Weights of a small GPT-style language model, trained from scratch on English Wikipedia: untied embeddings, a variant of Adam for these matrices.
Each number is 128 + 32 x the weight over its row's rms, rounded and kept within 0 to 255. Layers, rows and columns count from 0. The size above them is the row's rms in percent of the matrix's.

# layer 3 attention output (transposed), 256x224, rms 0.0943, rows 132-171,196-235, columns 56-111
size [104 105 103 106  91  97 113 117 103  98 115  99 106  99 116 100 119 105 101  95 112 100 115  96 105 115  98  86  95  98 104 100 104 101 101 118  99 110  91  98 102  86  91 112  92  92 104 110 108 115  88 114 115 102 101 100 101 114  96 107  94 120 113  95 116 107 101  97  98 108 106 106 111 101  97 110  94 101 101 106]
[[ 78  83 144 125 111 101 117 172 113 173 176 181  98 124 119 182 153 157 109 184  86 120 184  58 138 134 134 158 119 121 160 178 165  68 138 142  76 130 146 118 172 193 179 162 135 137 113 114  53 115  81 144  89 131 127 148]
 [ 95 103 132 166 104 130 132 126 105  98 146 178 105 107 155 177  74 125  93 142 117 130 224 131 131 178 177 112  94 127 141 146 186 141 124 142  97 162  98 106 119 122 160 139 157 139 141 166 114  90 132 153  56 137 150 109]
 [140 146 162 131 140  92  85  94  91 108  96 149  92 102 149 111 150 151 125  71 125 121 113 115 131 105 140 145 100 166 154 158 104 155 118  87  93 131 131  89  90 129 127 147 112 139 194 153 117 168 139 120 205 124 128  97]
 [108 134 131  62 173 113 169 109 135 112 154 117  59 101 111 171 172 151 104 187 129  91 153 110 163 149 173 149 150 136 137  58 119 117 107 153 160 150 138 126 194 140 183  99 123 119  92 151 136 103 152 150  52 106 137  90]
 [121 117 145 132 182 183 102  48 103 116 139  94 233  78 170  95 143 122 124  79 107 150 172 121 110 159 101 110 128 144 111 164  95 162 117 123  66 138  95 120 154 114 159 106 108 162  99 108 108 153 121 127 146 160 122 134]
 [139 104  86 124  98 131 121  75 174 126 127 115 131  97 114 125 102 174 147 147 122 128  11 120 108 124 139 120 120  94 151 108 132 105 125  86 147  62 141 144 139  98 124 128 128 101 112  79  61 167 104 113  92 110 113 187]
 [181 117 154 160 169 159 116 101 200 146 156  40 112 128 143 162 108 155 118 107 166 152 153 118 141  88 130  82 144 149  56 132  96 171 136 142 138 121 118 139 101 156 101 158 143 165 194 126  93 144 157 129 100 145 121 153]
 [120 154 126 181 111 131 185 153 138 137 124 190 124 105 117 172  87 136 108 178 132  87 160 100 108 143 165 126  65  92 186  88 134 149 147 107 112 162  99 132 117  89 148 105 132 133 111  99 100 174 134  67 172 106 127 151]
 [135 135 119 188  99 149 156  97 115 146 120 169  88 167  96 172 140 132 135  70 121  95 168 199  75  82 172 109  98  77 140 125 166 145 141 123 135  95 127 137  88 133 160 128 105 151  91 133 138 134 178  93 148 119 151 128]
 [ 58 136 126  57  87 103  79 187  84  88 122 130 135  60 164 130 134 135 157 133  92 131 150 112 164  94 154 169 159 170 128 115 184 216  95 116 166 128 121  98 121 139 131 137 138 123 112 154 153 142 134 122 103 145  81 146]
 [159 103  91 141 123 123 125 155 167 146 155 141  94 158 132 173 155  90 174  96 185 142  55 130 116  61  96 109 114  78 165 130 150  66 136 170 177 117 146 136 115 137  57 121 148 153 140  69  88 127 116 122 110  74 157 133]
 [136 150 105 163  79 212 153 121 114 108 114 109 124 118 128 121  74 129 142 121 106 128 185 223  94 130  83 115  96 141 118 156 110 169  97 123  88 114 135 138 145 136  97 127 112  96 134 101 161 168 141 127 103 192 139 191]
 [ 96 161 167  84 163 137 152  79 115 117 134 102 144 131 137  96 143 163 154 134 143  77 104 118 172 121 169 153 153 107 159 105 128 137  79 121 143  95 133 129 160 138 130 117 108 124  92 207 192  87 138 125  92 108  91 109]
 [150  97 126 155 152 163 139  37 146 131 163 147 202 128 190 122 101 128  75 134 157 101  74 103 155 117  55 121 113 140  74 135  83  62 133 133  57 133 166 132 163 143 162 181 186 101 157 107 106 101 170 167 144 128 168 155]
 [112 134 170 100 161 138 138  89 105  76 125 187 142 115 157 106 146 126  40 158 131 102 228 156 146 150 104  79 108 129 105 159  96 116 111 169  84 113  98 117 181 144 168  88 188 109  96 117 136 115 195 188 104 140 139  96]
 [144  83 129 148  96 126  96 157 134 103  69 164  67 140 125 140 144 139 152 142  85 122 254 127  80 132 141 137 116 132 124 197 163  90  99 124  94 159  84 127 111 119 139 117 135  87 112 116 140 124 126 117  89 168 122 123]
 [151 159 161  74 126 111 102  83 151 123 169  99 116 144 115 126 135 126 151 127 130 108  48  88 125 160 141 128 126 155 129 158 128  30 125 121 149 154 157 126 145 101 157 142 138  98 106 122 138 128 136 160 105 146 146  83]
 [142 170 123 100  84 127 156 165 129 104 109 163 205 127 156 101 152 150 136 132 204 166 207 196 140 113 142 157 141  79 165 193 143 129  88 119 194 130 164 161 105 123 117 115 107  87 140 154 227  98 171 152  48 154  80 132]
 [153 140  91 113 135 160 133 110 126 154 155  51 186 152 170 139 119 133  97 113 150 161 166 148 110 145 135 131 110  95 155 147  80 193 105 133 143 117 127  86 180 146  94 122 113 193 103 103 139 152 151 166  89 113 103 151]
 [103  90 121 113 127  80 125 208 145 151  90 138  67  87 146 121 138 172 148 220 144 137 201 134 144 174 173 144  98 111 174 137 148 146  97 136 128 153  80 136 148 137 125  68 145 114  76 115 133 121 114 116  45 142  90 120]
 [120 130 124 117 104 167 172 193 136  86 150 157 193 118 102 163 114 105 130 121 137  98 115 199 153 123  79 155 154 139 121 122 136 129 124 141 137 124 119 163 113 100 130 119 131 129  87 124 119 127 126 136  70 151 109 171]
 [106  64 146 119 126 122 102 146 130 152 101 117 146 133 143 129 110 111 142 166 122 135 194  68  87 138 141  88 184 137 132 117 181 153 149 146 143 133 116 114  77 169  69 116 144 118 125 137  86  94  96 122  80  79 151 110]
 [ 98 166 177 129 100 136 113 133 102 127  89 208 145 153 116 116 107 111 130  74 152 154 198 190 105 101  92  72 134 175 129 172 126 166 125 108 157 117 111 129 118 105 134 131 108 109 137 114 191 114 201 112 144 168 158 126]
 [ 91 119 149 150 117 121 144 136 111 145  95 153 107 167 174 111 170 122  99 156 126 151 218 154 114 117 122 106 118 146 118 155 148 106 112 148 136 205 117 135  98 150 131 122 170 114 172 143 141  70 165 146 139 140 146 114]
 [120 155  78 152 122 134 143 114 108 117 207 104  81  68 143 140 112  96 151 181 140 124  49 140 132 133 191 143 111 147 142  93 145 161 150 169 131 123 175 141 192 111 145 163 125 129 102 203 218 156  87 137 115 142 121 139]
 [ 81 121 118 161 128 174 127 139 153  97 138  93 122 173 144 138  63 113 172 138 103 110 102 223 166 151 106 144 101 133 131 100 161 116 116 151 110 167  41 129 166 105 142  90 135 112  57 143 157  87 108 153 104 163 179  93]
 [151 144 159 159 123 144 140 106 109 120 142 118  38  76 114 149 125 125 109  93 152 134 166 144 128 154 165  90 102 145 141 109 134 144 185 117 145 148 116 143 101 119  99 150  84 179 176 145 189 168 148 154 116 135 153 127]
 [146 149 150  87 119  80 162 159 147 137 144 124 136 132 102 160 137 130  83 151  99 111  77  66 189  85 142 163 148 105 137 156  97 164 113  91 142 152 172 131 111 131 140 166 127 127 136 129  76  90 181  81 130 104 133 152]
 [160 152 121  65 164 101 147 101 118  95 152 125  81 148  78 122 145 120 146 128 112 151   8 104 164  84 117 158 189 186 106 137 106 173 126 124 178 140 180 149 148 112 139 133 103 111 182 152 145 101 124 129 131 166 157  94]
 [148 114  71  71  99  96 146 204 127 116 166 137 115 167 138 125 133 110 183 161 153 134 190 145 137 135 132 154 130 199 116 103 158 113 150 143 151 162  94 163  96 115 161 175 153 111 146 155 188  92 148 132 150 181 140 108]
 [130 144 131 141 130 122  98 102 194 146 117  76 107 139 124 138 119 102 133 117  87 133  50  49 105 181 190 140 112 125 130 110 120  78 194 109 141 132  99 120 111  92 148 199  93 144 124 134  92 146 139 130 166 106 162 128]
 [122 116 127  70 118 122 109 182  90 130 115 127  86 169 115 151 144  76 110 130  87 137  89  63 123 129 150 168 128 171 117 154 143 162 129 171 150 100  78  94 137 160 132 148 137  99 122 178 132 141 142 140 197 112  94 100]
 [150 136 152 126 127  89 102 145 102 124 145 175 155 191 137 115 143 109 143 102 131 119 160 107  64  94 147 129  74 135 135 180 122 131 116 162 114 134 160 109 108 153 110 126 182  35 115 194 201  90 148 150 162 156 121  57]
 [151 115  65 157 143 168 148 111 138 157 165 160 108 155 140 168 150  92 167  97 124 135   2 130 101  83 116 149 125  82 105 124 134 109 132 152 131 112 141 103 193 128 119 104  91 169 139 128  98 147 101 125 182 116 186 128]
 [ 61 139  86  96 141 174 131 141 139 118 114 133 148 138 107 185 137  95  92 106 129 184 105 187 104  64 132 114  93 121 101  45 148 119 120 115 162  56 130 166 113 130 115 102 144 159  88  57 114 110  75 148 161 128 159 161]
 [ 47 147 114 123 152 155 131 139 159 140 113  52  84  97 127 144 101 153 108 154 135 107 159 115 116 162 199 139 128 124 133  76 122 179 116 106 132 142  95 159 119 108 164 131 118 112  68 127 103 108 137  84  44 142 179 132]
 [147 169 119 143 129 185 104 117 114 136  85  59 176 112 126 122 105 167 108  46 143 169 225 205 114 107  43 132 180 166 125 152  92 103 138 128  90 122 110 160 152 135 124 128 114 126 143 106 146 150 106 135 150 157 119 174]
 [154 101 118  77 103 211 170  96 131 121 157  43 127 167 107 184 102  77 173 106 121 113 118 137  67  97 109 113 177 150  89 127 138 132  96 111 127 139 121 121 129 148 105 129 110 142 126 131 185 120 119 143 101 140  94 159]
 [132 112  97 167  91 166 125 140 136 116 110 126 109 132 137 161 116 121 117 106 135 143 255 214  84 127 126  82  62 112 101 106 135  80 137 126  80 165 107 158 101 151 116 112 132 142 116  98 160 116 156 144  94 149 130 109]
 [145  87  99 117 108 135 131 182 143 172 171 159 164 170 133 150 132  90 152 165 107 102 198  79 117 113 105 135 119  98 102 185 120  42 146 170  78 148 160 147 120 180 152 149 119 119  92 112 133 104 125 131 127 144 119 141]
 [119  91 108 217 107  93 144 174 143  92 109 150 104 126 133 121 164  45 134  80 116 138 213 161 178 151 118 168 127 148 179  98 147 162  83 137 168 153  63  96  75 123 107 103  81 165 111 122 152 120 123  95 135 140 138  98]
 [122 130 119 213 139  98 154 180 115 100 114 147 121 168  73 160 109  96 179 148 116 144 255 178 168 175 204 152 157 135 141  84 140 139  81 128 153 139  80 125  27 142 128 138 100 153 149 116 124 168 114 162 109 121 100 114]
 [166 114 177 152 123 124 104 178 126  94 116 138  79 141  61  95 144 137 117 110 150 156 223 184 133 114 190 121 128 176 146 102 107 162 145 134 122 191  82  82  90 168 156 140 139 132 182 151 119 110 137 143 129 149 136  94]
 [106  84  89 169 103 142  62 115 109 111 101 114 133  61 155 132 129 102 117 104 115 161 202  78  92 126 130 136 108 206  81 122 128 165 103  95 115 111 116 126 136 108 110 142 140 134 145 136 131 104  45 129 117  85 160 155]
 [138  87 156 154  79  67 122 148  73 129 110 111  92 136 120 136 147 140 126 121 132  91  99 135  85  97  72 157 133  98 164 126 116 100 122 113 162 128 141 119  91 139 116 109  97  48 165 128  90 143 165 102 152 144  64  58]
 [158 139 102 182  86 119 105 113 103 153  94 135  12  78 112 144 134 144  89 141 149 164  25  86 125  60 109 150 111 152 153 131 167 152 134 116 174 110 118 127 187 141 131 107 103  69 160 128  93 107 103 105 139 144 201 105]
 [101 122 100  23 185 120 138 118 136  76 104 183 100 146 158  71 169 126 110 133 136 119  43 155 108 130  98 125 104 108 150 120 152 107 105  68 147 152  83  89 121 116 115  31 105 152 119 108 132 135 110 142 124  70 124  98]
 [116 140 136 145 112 101 124 149 143 144 185  90 185  96 135 147  66 131 148 133 147  95 162 109 176 148 128  58  98 155  99 155 131  96 115 107 123 112 153 122 113 121 133 173 146 154 143 172 122 165 138 144 125 129 126 141]
 [119 109  97 130 105 147 125 141 141  93 143  91 169  94 200  92  99 112 106 147 104 102 126  90 193 100 111  42  94 162  86 165 117 126 119 130 115 101 148 136  96  80 122 226 160 161 120 135 198 154 157 104 146 157 153 124]
 [152 115 102 137 142 129 131 147 122 104 142 115  92 130  65 165 194 130 108  95 112 154 122 148 105  91 205 171 129  79 109 125 155 174 139 157 143 117 145 113 134 112 171 122 114  80  87 148 132  51 134 148 153 119 166  92]
 [103 121 139 120  67 148 105 160 129 133 135  83 130  89 202  93 133 103 136 128 153 136  67 156 183  90  96 134 151 136 161 162 116  95 149  78 151 145 149 172 107 128  67 108 152 137 152 158 154 155 142 116  82  97 146 163]
 [163 143 188 158 128 110 110  84  98 173 112 106  94  94 125 144 128 137 140  93  91 136 157  51 110 144 133 179 151 143 134 104 132 200 175 151 142  82 126 101 139 142 119 165 138  47 174 164 119 109 129 110 186 135 144 145]
 [127  62 154 163 137 102  71 166 109  56 120 104 149 129 140 130 149  75 101 119 122 141 122 137  79 146 123 101 102 139 146 191 100 163 118  96 161 104 125 138  64  78 105 178 128 135 101  32 149 143 149  87 141  97 126 121]
 [113 115 175 179 127 131 118 152 118 129 120 164  80 129  74 126 118 147 146 119 145 141  83 158  87 207 154 140 120 122 146  76 158 142 144 129 140 142  64 135  96 148  98  46  88 106 138  99  84 143  89 128 107 115  90  88]
 [ 66  77 127 131 120  77 117 143 110 100  95 111 150 110 120 152 135  73 155 139 115 112 166  90 112 203 114 186 131 139 122 115 116 116 116 105 103 108 157 114 100  98 112 116  91 104 148 107 124 141 100 154 132 105  91  74]
 [123 121 153 201 110  84 135 155 122 124 134 161  61 110  89 105 122  94 130 121 119 140 213 122 169  89 166 139 121 172 134 111 178 169 134 120 167 101 114  86 134  91 136 163 108  86 171 181 123 108 164 126 188 176 145  74]
 [130  93  91  92  94 134 111 108 119 122 107  70 103 152 132 111 174 107 114 186 124 121  66 155  80  86  75 120 101 132  66 115 128  87  89 158 113 102 143 113 101 151 155 113 121 134 130  95 109 124  82 140 106 163 115 143]
 [134 119  81 182 130  97 111 103 121 140 100 136  95 107 128 137 151  73 128 105 148 185  75 133 125  74 129 132 176  78 129 147 124 152 126 147 168 118 137 137 135 127 105  98 117 159 128  98 104 111  89 103 140  55 170 123]
 [165  71 127 121  96 125  72 129  87 132 116  79 110 105 148 160 109  97 138 102 129 164   0  76 124 111  83 167 146 165 127 159 119 149 145 119 145  96 165 142 105 143  89 104  93 104 123 138 139 113  71 115 149 103 125 163]
 [127 123 101 146 112 128 130 129  90 184 135 172 108  69 150 135 109  95 121 102 126 109 125  76 152  95 101 189 119 123 140 176 120 145 112  89 128 104 141 168 212 117  75 109 151 114 121 172 104 101 106 142 106  78 170 153]
 [109 172  87  66 149 138 139  76 131 140 110 171 132 103 139 128 183 133 142 104 167 133 111 141 122 109 130 156 174 105 123  98 174 118 119 163 144 119 139 123 172 156 150  77 114 119 131 129 134 128 153 174 157  97 134  82]
 [ 97  91 152 115 173 105 143 135  99 151 148 156 142 128 126 110  71 109 112 161  92 116 117 131 148 124  69 122 174  69 116 194 142 124 107 107 135 120 142 153 158 126  95 112 153  86 121 130 130 165 147 200  93 117 121  96]
 [142 121 124 145 139 116 156  90 156 161 129 116 134 133 113 114 144 152 154 158 112 139 139 186 150 101 122 126 203  40  79 103 108  88 140 159 121 165 148  84 129 147 174 181 135 124 183 140 119 144 136 109 124 166  74 100]
 [ 91 122 195 224 151 134 121  83 140 160 132 158 103 187 102 139  78  92 107 120 148 115 166 113 141 155 108 123 152  77 111  84 137 102 143 161 128 145  99 129 108 130 105 131 132 167 142 140  51 111  95 181 121  97 123 118]
 [125 127  90  54 136 115 113 112 114 103 128  97 132 133 131 166 207 134 111 138  99 123  95  79 114 153 159 176 116 132 105 143 112  99 123 148 164  69 154 146 158  97 194 159 121 127  81  62 141 125 153 134 121 118 146 167]
 [136 153 122 106 140 180 148 107 115 118 128 117 158 196  69 140 162 123 186 118 156  59  78 183 137 146 178 151 137 101 135  89 136  75 112 147 169  91 141 120 109 159 109 135  91 140 101 112  98 133 142 134 151 148  73 101]
 [129 120 138 131 131  93 109 116 114 152 148 103 128 111 127 110 141 160 133 146  95 117 211  86 120 133 147 103 109 148  99 129 145 173 150  81 137  80 190  87 110 132 187 178 173  96 177 131 109 121 167 152 110  95 154 162]
 [180 151  82 152 153 161 137 171 159 129 131 116 160  85  89 152 110 119 136 103 132 169 173 145 102 125 171 116 146 148 131 148 123 176 120  99  71 151  84 169  85 142 105 106 134 190  83 153 185 100  52  84 121 112 135 173]
 [111  92  92 119 127 130 130  86 146  63 137 110 123 184 127 122 180  84  62  79  88 136 149 175  46 119 121 121 127  71  78  85 120 166 121 100  97 167  81  67 117 130 129 125 147 129 104 138 163  53 108  83 120 101 125 110]
 [108 153 143 143 131 101 148 117 130  89 187  99 170 135 128 151 125 133 112 168 115 110 135 130  93 145 148 101 124  72  84 119 196 151 146 125 145  81 177 132  95  82 200 189 127  93 135 138 108 103 182 130 131 137 126 168]
 [198 178 115 137 119 135 172 135 125 168 123 103 104 111  74 149  95 201 181 143 141 157  67 126 118 107 144  74  99 127  82 105 180  98 159 149 122 105 116 111 100 146 184 162 139 155 158 175 102 107 115 106 114 167 113 168]
 [123 110 144 149 162 186 193  23 141 111 150 148 134 154 161 104  99 121  77 152  77 170 172 156  69 115 145 102  90  89  63  95 164 193 114 139 120 105  82 105  98 107 167 175 116 126 136 112 154  82 135 124 139 158 132 162]
 [109 126 175  63 182 162 170  77 154 133 108 158 132 125 139 133 129 106  90 110 116 146 163 130 146 150 148 118 146 117  83 140 100 154  91 198  98 128 112 122 158 179  98  98 145 156 125  76 164 141 113 168  88 143 138 154]
 [110 122 102 100  95 138 118 166 144 139 166  88 192 120 157  97 158 137 158  91 104  97  95 138 172 167 139 138 121 183 138 101 117  76 152 108 134 139 124 112 116 112 130 129 117 145  68 135 206 163  87  77 149 122 102 127]
 [ 96  82 105 123 115 101 119 151 114  97 161  76 122 154 124 140 129  88 119 190  72 130  86  64 188 138 135 102 114 142 139 130 159  75 156 134 156 107 114 134  97  80 146 219  88 108 113 194 147 148 158 128  99 116 168 115]
 [164 109  87  95 102 172 108  96  90 153 116 143 113 103 130 150 117 106 145  92 196 157  57 133 135  39 116 145 158 122  89 156  95  72 109 129  98 124 136 141 140 171  60 113 126 152  99 132 132 139  88 177 112 142 113  90]
 [141 101 146 159 121  94  92  97  96 124 123 103 140 146 141 102 158 162 131 128 114 139 101 109  64  89  95 124 155 147 126 109 103 141 172 143 128 103 153  95  99 133 138 156 123  50 163 114 117 113 139  88 190 126 102 114]
 [127 148 150 131 161 130 136  99 140 134 154 141 141 125 151 125  79 147 114 160  98 148 133  46 107 132 134  88 122 139 138 134 175 170 137 161 132  63 123 126 126  99 130 159 125  64 120 142 147 119 128 119 161 154 116 138]
 [114 156 116 159 112 122 135 106 119 120 155 181  91 108 145  83  52 119 157 147 121  83 151  87 204  82 114 108 142 134 143 103 165  91 113 142 119  96  94  99 148 110  38 131 104 113 173 243  88  98 138 137 123 133 143 101]
 [ 93 168 113  90 148 146 172 154 167 152 155 165 176  89 173 109 126 106 143 126 101 101 143 129 165 139  97 128 129  79 119 140 137  82 103 152  78 134  92 152 135  98  82  88 116 140  74 147 179 123 129 119 117 147 100 142]]
# layer 3 attention value, 128x224, rms 0.0954, rows 69-108, columns 56-111
size [ 97  96 111  89  90 112 114 108 107 106 111 116 105 110 107 111 113  94 106 107 109 117  95 116 110 101  91  90 103 107 104 110 107 102 113  92 106  93 103 109]
[[ 87 128 117 145 131 154  79 141 176 112 138 117 138  83 193  92 144 183  88 121 102 151 139 151 107 117 121  91  93  92 126 137 139 147 156 159 154 148 160 182 200 100  90 146 145 179 119 100 112 122 132  75 143 132 214  81]
 [ 65 136  45 105 134 135 133  93 177 132  61 120 132 112 206 191  69 116 131 123  97 174 148 149 156  87  85 117 169 139 151 148 126 132  78 147 114  84 173 139 110 184 117 156 131 111 136  96 137 110 100  98 112 131  97 118]
 [149 162 134 124 153  46 175 109 181 123 166 143  65 142 100 141 114 161 122 155 121  98 118 148 164 124 149 159  97 103 137 134 165 135 166 157 137 133 162  86 189 130  94  39 193 131 132 129 102 161 177  61 147 183 100  82]
 [139 157 150  98 202 154  88 136 136 114 125 130 151 112 129 130 164 157 187 154 127 147 130 177 203 101 115 100 111 140 135 126 150 113  96 126  68 110 164 125 196 137 148  99 181 104 128 138 122 139 109 198 127  78 198 148]
 [122 125 123 116 125 120 146  37 188 118 176 115 149 162 137 140 154  73 144  94 122 138 106 111 132 174 144 163 124 109  86 141  65 131 155 124 113 101 100  76 154 124 157 149 134 130 108 125 114 126 112 200 123 114  93 210]
 [202 154 122 166 150 163 169 122 145 135 115  63 161 167  87 122 115 145 187 133 108 131 151  98 182 120 147 148 159 104 114 158 139 128 171 169 148 109 179 179 179 196 133 176 150  84 133 129 105 150 162 103 142 132 191 172]
 [ 57 152 125 157 136 124 123  78 101 152 140 123  84  95 116 177 130 107 137 175  91 190 112 103  98 125 126 142 142 184 131 105 147 150 142 142 112 134 114 152 163 112 125  90 102 145 117 137 107  72 110 102 120 138 206  87]
 [ 57 122 143 120 113  87 181  56  95 165 175 129 101 143  80 143 181 169  72 196 146 154 131 132  83 127 163 103 191 115 158 137 177 128  92 156 127 138  67 134  66 182 161 131  72  57 141 169  98 121 127 124 134 101 118 206]
 [ 86 126 154  98  93  97  70 110 183 175   0 144 128 118 133  91 115  82 135 193 134 138 133 144 147 124  86  82 100 125 142 110  64 123 104  70 123 134 100  91 157 170 135 134 149 174 140 103 148 160 122 125 100 127  86 181]
 [152 119  78 148 225  79 141  62 124 110 128 160 131 148 122  75 135 108 118 150 122 123 105 132 102 146 132 100 106 140 137 182 137 133 161 152 149 129  65 146 173 117 121 153  84 116 168  97 123  97 164 107 143 153 160 166]
 [ 89  59 116 101 120 101 155 122 185 116 174 136 175 138  91 134 118 101  74 148 144 151 119 146 148 142  96  81 136 101 155 169 105 134  98 114  40 119 131  94 118  64 153 145 118 152 110 133 146 145  96 139  92 144  98 147]
 [155 151 113 116 160 144 174 125 145 148 135 107 111 106 113 111 176 184 122 220 151 115 133 126 169  95 101  94 133  80 152  55 208 140 121 214 146 121 139 129 136 218 139 141 113 123 154 143 134 128 152 139 152 148 138 124]
 [209  90 125 123 135 177 123 114 126 113 125 134 138 138 174 227 119 157 141  88 108  63 136 131 139  88 110 164  92 124 136  90  91 128 171  90 136 100 165 174 178 163 127 162 198 143  83 101 136 122 131 197 132 121 189 140]
 [144 188 131 135 146 172 184 174 109 112 155  86  79 132 116 151 151 137 143  86 141  99 146 180 169  88 125  79  75 142 131 126 169 114 114 146 175 142 106 169 177 146 130 131 225 166 104 153  97 147 125 102 124 100 212 117]
 [ 89 130  89  75 149 142  94  95 190 116 167  73 145 141 159 127 162 136  84 114 151 100 136 131 138 157 155 104 102 115 176 156 103 121  57  95 101 167 124  99 135 127 133 106 133 166 103 126 149 112  95 138 100 142  92 136]
 [121 182  87 117 140 150 104 125 102  96 204 190 111 173  97 125  95 190 161  80 139  87 125 122 155 140 128 160 123 142 190 102 129 113 148  75 154 131 119 164 142 112  76  83 142  70 140 142 141 187 163 121 148  96 133  88]
 [105 171 183 103 102 202 196  94 130 140 104  96 132 122 135  72 134 151 107 163 100  91 135 130 125 188 122 131 103 152 162 103 148 132 117 111 139 123 114 134 103 154 148 173 127 117 108 134 174 167 169 128 146 179  91 171]
 [130 136 117 133 148 112 213  82 130 140 170 144 171 167 108 114 112 121 124 192  97 113 121 151 126 132 106  83 121 129 118  83 140 139 115 101 101 132 127 166 201  80 153 122 150 117 103 155 133 149 146 129 147  51 146 111]
 [122 183 194 130 182 108 139 133 190 116  85  80 136 121 164 104 117  92 131  89 115 152 123 130 125 171 150 103 145 177  81 143 137 129 150 117 141 171 153  76 148  55 159  67 134 180 115 130 103 132 116 114 137 200 149 130]
 [120 139 208 146  80 152 116 178  87 125 138 125 111 122  91 154 110 112 224 152  93 146 111 129 151 146  96 156 114 118 150 182  79 131 148  82 155 130 100 140 112 130  74 156 133 124 120 110 130 160  76  78 115 188  82 193]
 [182 124 118 136 110 153  51 125 142 113 139 119 170 135 131  60 204 140 157 118 153 121 126 144 166 143 118 126 113 126 169 133 172 129  98 152 156 133 146  59 191  46 160 107 197 187 128 125 105 124 150  89 133 172 185 185]
 [ 61  56 172 106 101 128 108 180  57 134 146 144 119 118 148 144 191 140  84 142 138 165 128 181 151 138 106  77 133 185 190 172 156 107  71 143  98 129 105 173  96 131 123 127 140 155 125 145 162 129 135 145 103 113 171 173]
 [161 115 143 104 114 119 164 156 102 141 109 105 106  79 140 119 129 176 153 104  43  44 137 177 169 148 147 131 113 157 147 121 110 136 106  91 145 144 109 141 138 105 159 137 139 140 106  92 142 141 172  74 131 162 136  70]
 [126 159 123 159 161 146 115 157 182 146 133 181 136 136  88 125  84  80  74 175 158 132 123 110  62 120 123  80  90  79  79  55 160 126 190 137  98 131  84  82 135 154  42 139 151 119 141 136 122 144 124 123 158 116 129  64]
 [116 158 154 128 134 105  90 230 132  99 169 177 100 118 152 136 164 174 144 147 105 193 122 148 100 129  91 105 106  61 114 130  85 126 136 162 161 159 170 174 120  94 112  90 129 146 120 108 164 142  79 116 126 133 166  79]
 [ 80 123 120 136 169 134 123 121 199 105 122 129 117 130 111  92 116 106 118 169 173 117 127 150 146 115 122 111 116  66 132 141 176 139 176 209 132 113 115 105 126  95  29 130 147 131 124 143 127 172 155  49 141 137 149  77]
 [ 56 119 164 145 128 101 117  83 116 134  75 162 165 157 142  80  98 157 100 158  74 109 128  98 138 132 116 142 125 146 110 106  77 140 141 156 120 134 151 168 138 101 148 175  87  69  99 130 120 134 179 106 124 155 125 164]
 [133  82 116 118 141  99 110 144  93 125  82 134 130 117  91  89  76 160 166 192 181 167 139 137 206 123 124 131 175 122 145 137 138  98 131 178  90 135 158 163 123 122 125 124 118 110 167 108 146 177 156 162 119 135 111 182]
 [119  78 145 118 136  81  97 162 163 101  94 141  99 149 105  87 133 104  93 135 176 129 132 137 110 154 103 120  79 133 225 125  46 130 131  67 146 121 154  98 122 202  87 132 121 109 153 116 144 185 109  87 159 114 138 101]
 [ 82 131 126 139 150  97  36 104 162 116 165 182 128 195 136  92  92 131  80 128 134  89 121 117 136 138 121 167 136 155 119 124  52 129 117 149  86  89 164 145 136  63 118  86 106  78  84 144 139 174 164 179 124 117 121  69]
 [105  68 100 137  73  58 100 149 104 151  90 127 160 139  59 123 138 153 153 184 168 160 128 128 206 127 142 109 166 101 118 171  90 123  75 130 137 146 162 109 122 157 138 133 163 183 129 125 107 178 123 160 134  97 148 108]
 [131 119  83 137  64 171 116 180  65 149 108 133 169 126 104 158  72 158 117 121 113  83 139 135 132 132 128 130 136 142 157 111 161 129  76 110 137 146 102 155  74 124 149 130 202 154 122 142  93 120 129 135 144 126 126  97]
 [144 102  97 139 163 186  96 104  87 134 158 185 112 151 110 146 135  82 137 171 193 125  94 130  90  96 152  76 128  96 123 118 152 115 135  98  94 164  64 191 107 130 132 112  87 120 173 143 154 100 158 193  93 108 174 144]
 [124 140 121 124 138 140 153 120  54 123 142 122 157 117  92  84 175 115 119 185 144 142 126 145 116  76 118 108 107 101 112 115  96 126  89 101 123 113 111 133 150 114 131  62 136 113 120 109 109 151 153 112 147  72 147 152]
 [163 117 212 135 204  99 117 114 133 122 143 174 153 127 123 160 118 179 110 156  36 198 114 114  75 177 156 134 166 158  85 165 117 122 121 164 118 107 150  98 203  88 165  74 150 165 114 149 112  90 118  94 157 150 136 147]
 [127 167 164  71 133 122 183 151 103 114 156 109 123 171  80 150 152 133 128 139 156 139 129 164 137 135 128 170 147  65 148 145 135 127  95  75 121  84 126  97 115 162 154 157 124 102 129 129 160 178 103 177 108 135  94 124]
 [154  22 103 113  82 133 129  96 122 129 183 144 181 140  57 100 168 155 113 154 120 116 119 134 192 126  93 194 123  64 113 134 129 118 141 103 105 153  95  84 132  82  97 134 148 124 137 130 149 148  96 118 105 109 142 133]
 [104 146 116 113 166 142 179 114 132 148 182  88 141 133 132 158 152 176 116 131 116 169 164 163  83 108 112 146  96 163 149 125 117  98 112 103 123 159 195 122  94  56 163  86 137 163 106 137 128 135 138  84 109  77 129 153]
 [209 128 160 135 158 200  77 117  56 132 152 169 169 137 108 104 118 166 142 118 151  93 135 101  81 112 148 118 138 191 161 144 127 115 140  58 125 158 112 153  96  91 144 143  84 156 123 152 135 103 115 183 120 145 143 183]
 [170 105 149 114 153 159  83 175 103 127  93  99  63 153 126 146 184  82 132 144 198 127 126 158 130 132 134 150  57 141 126 158  87 121 174  40  62 144 160 128 156 203 127 129 178 151 138 103 172 156 114 199  94 125 142 131]]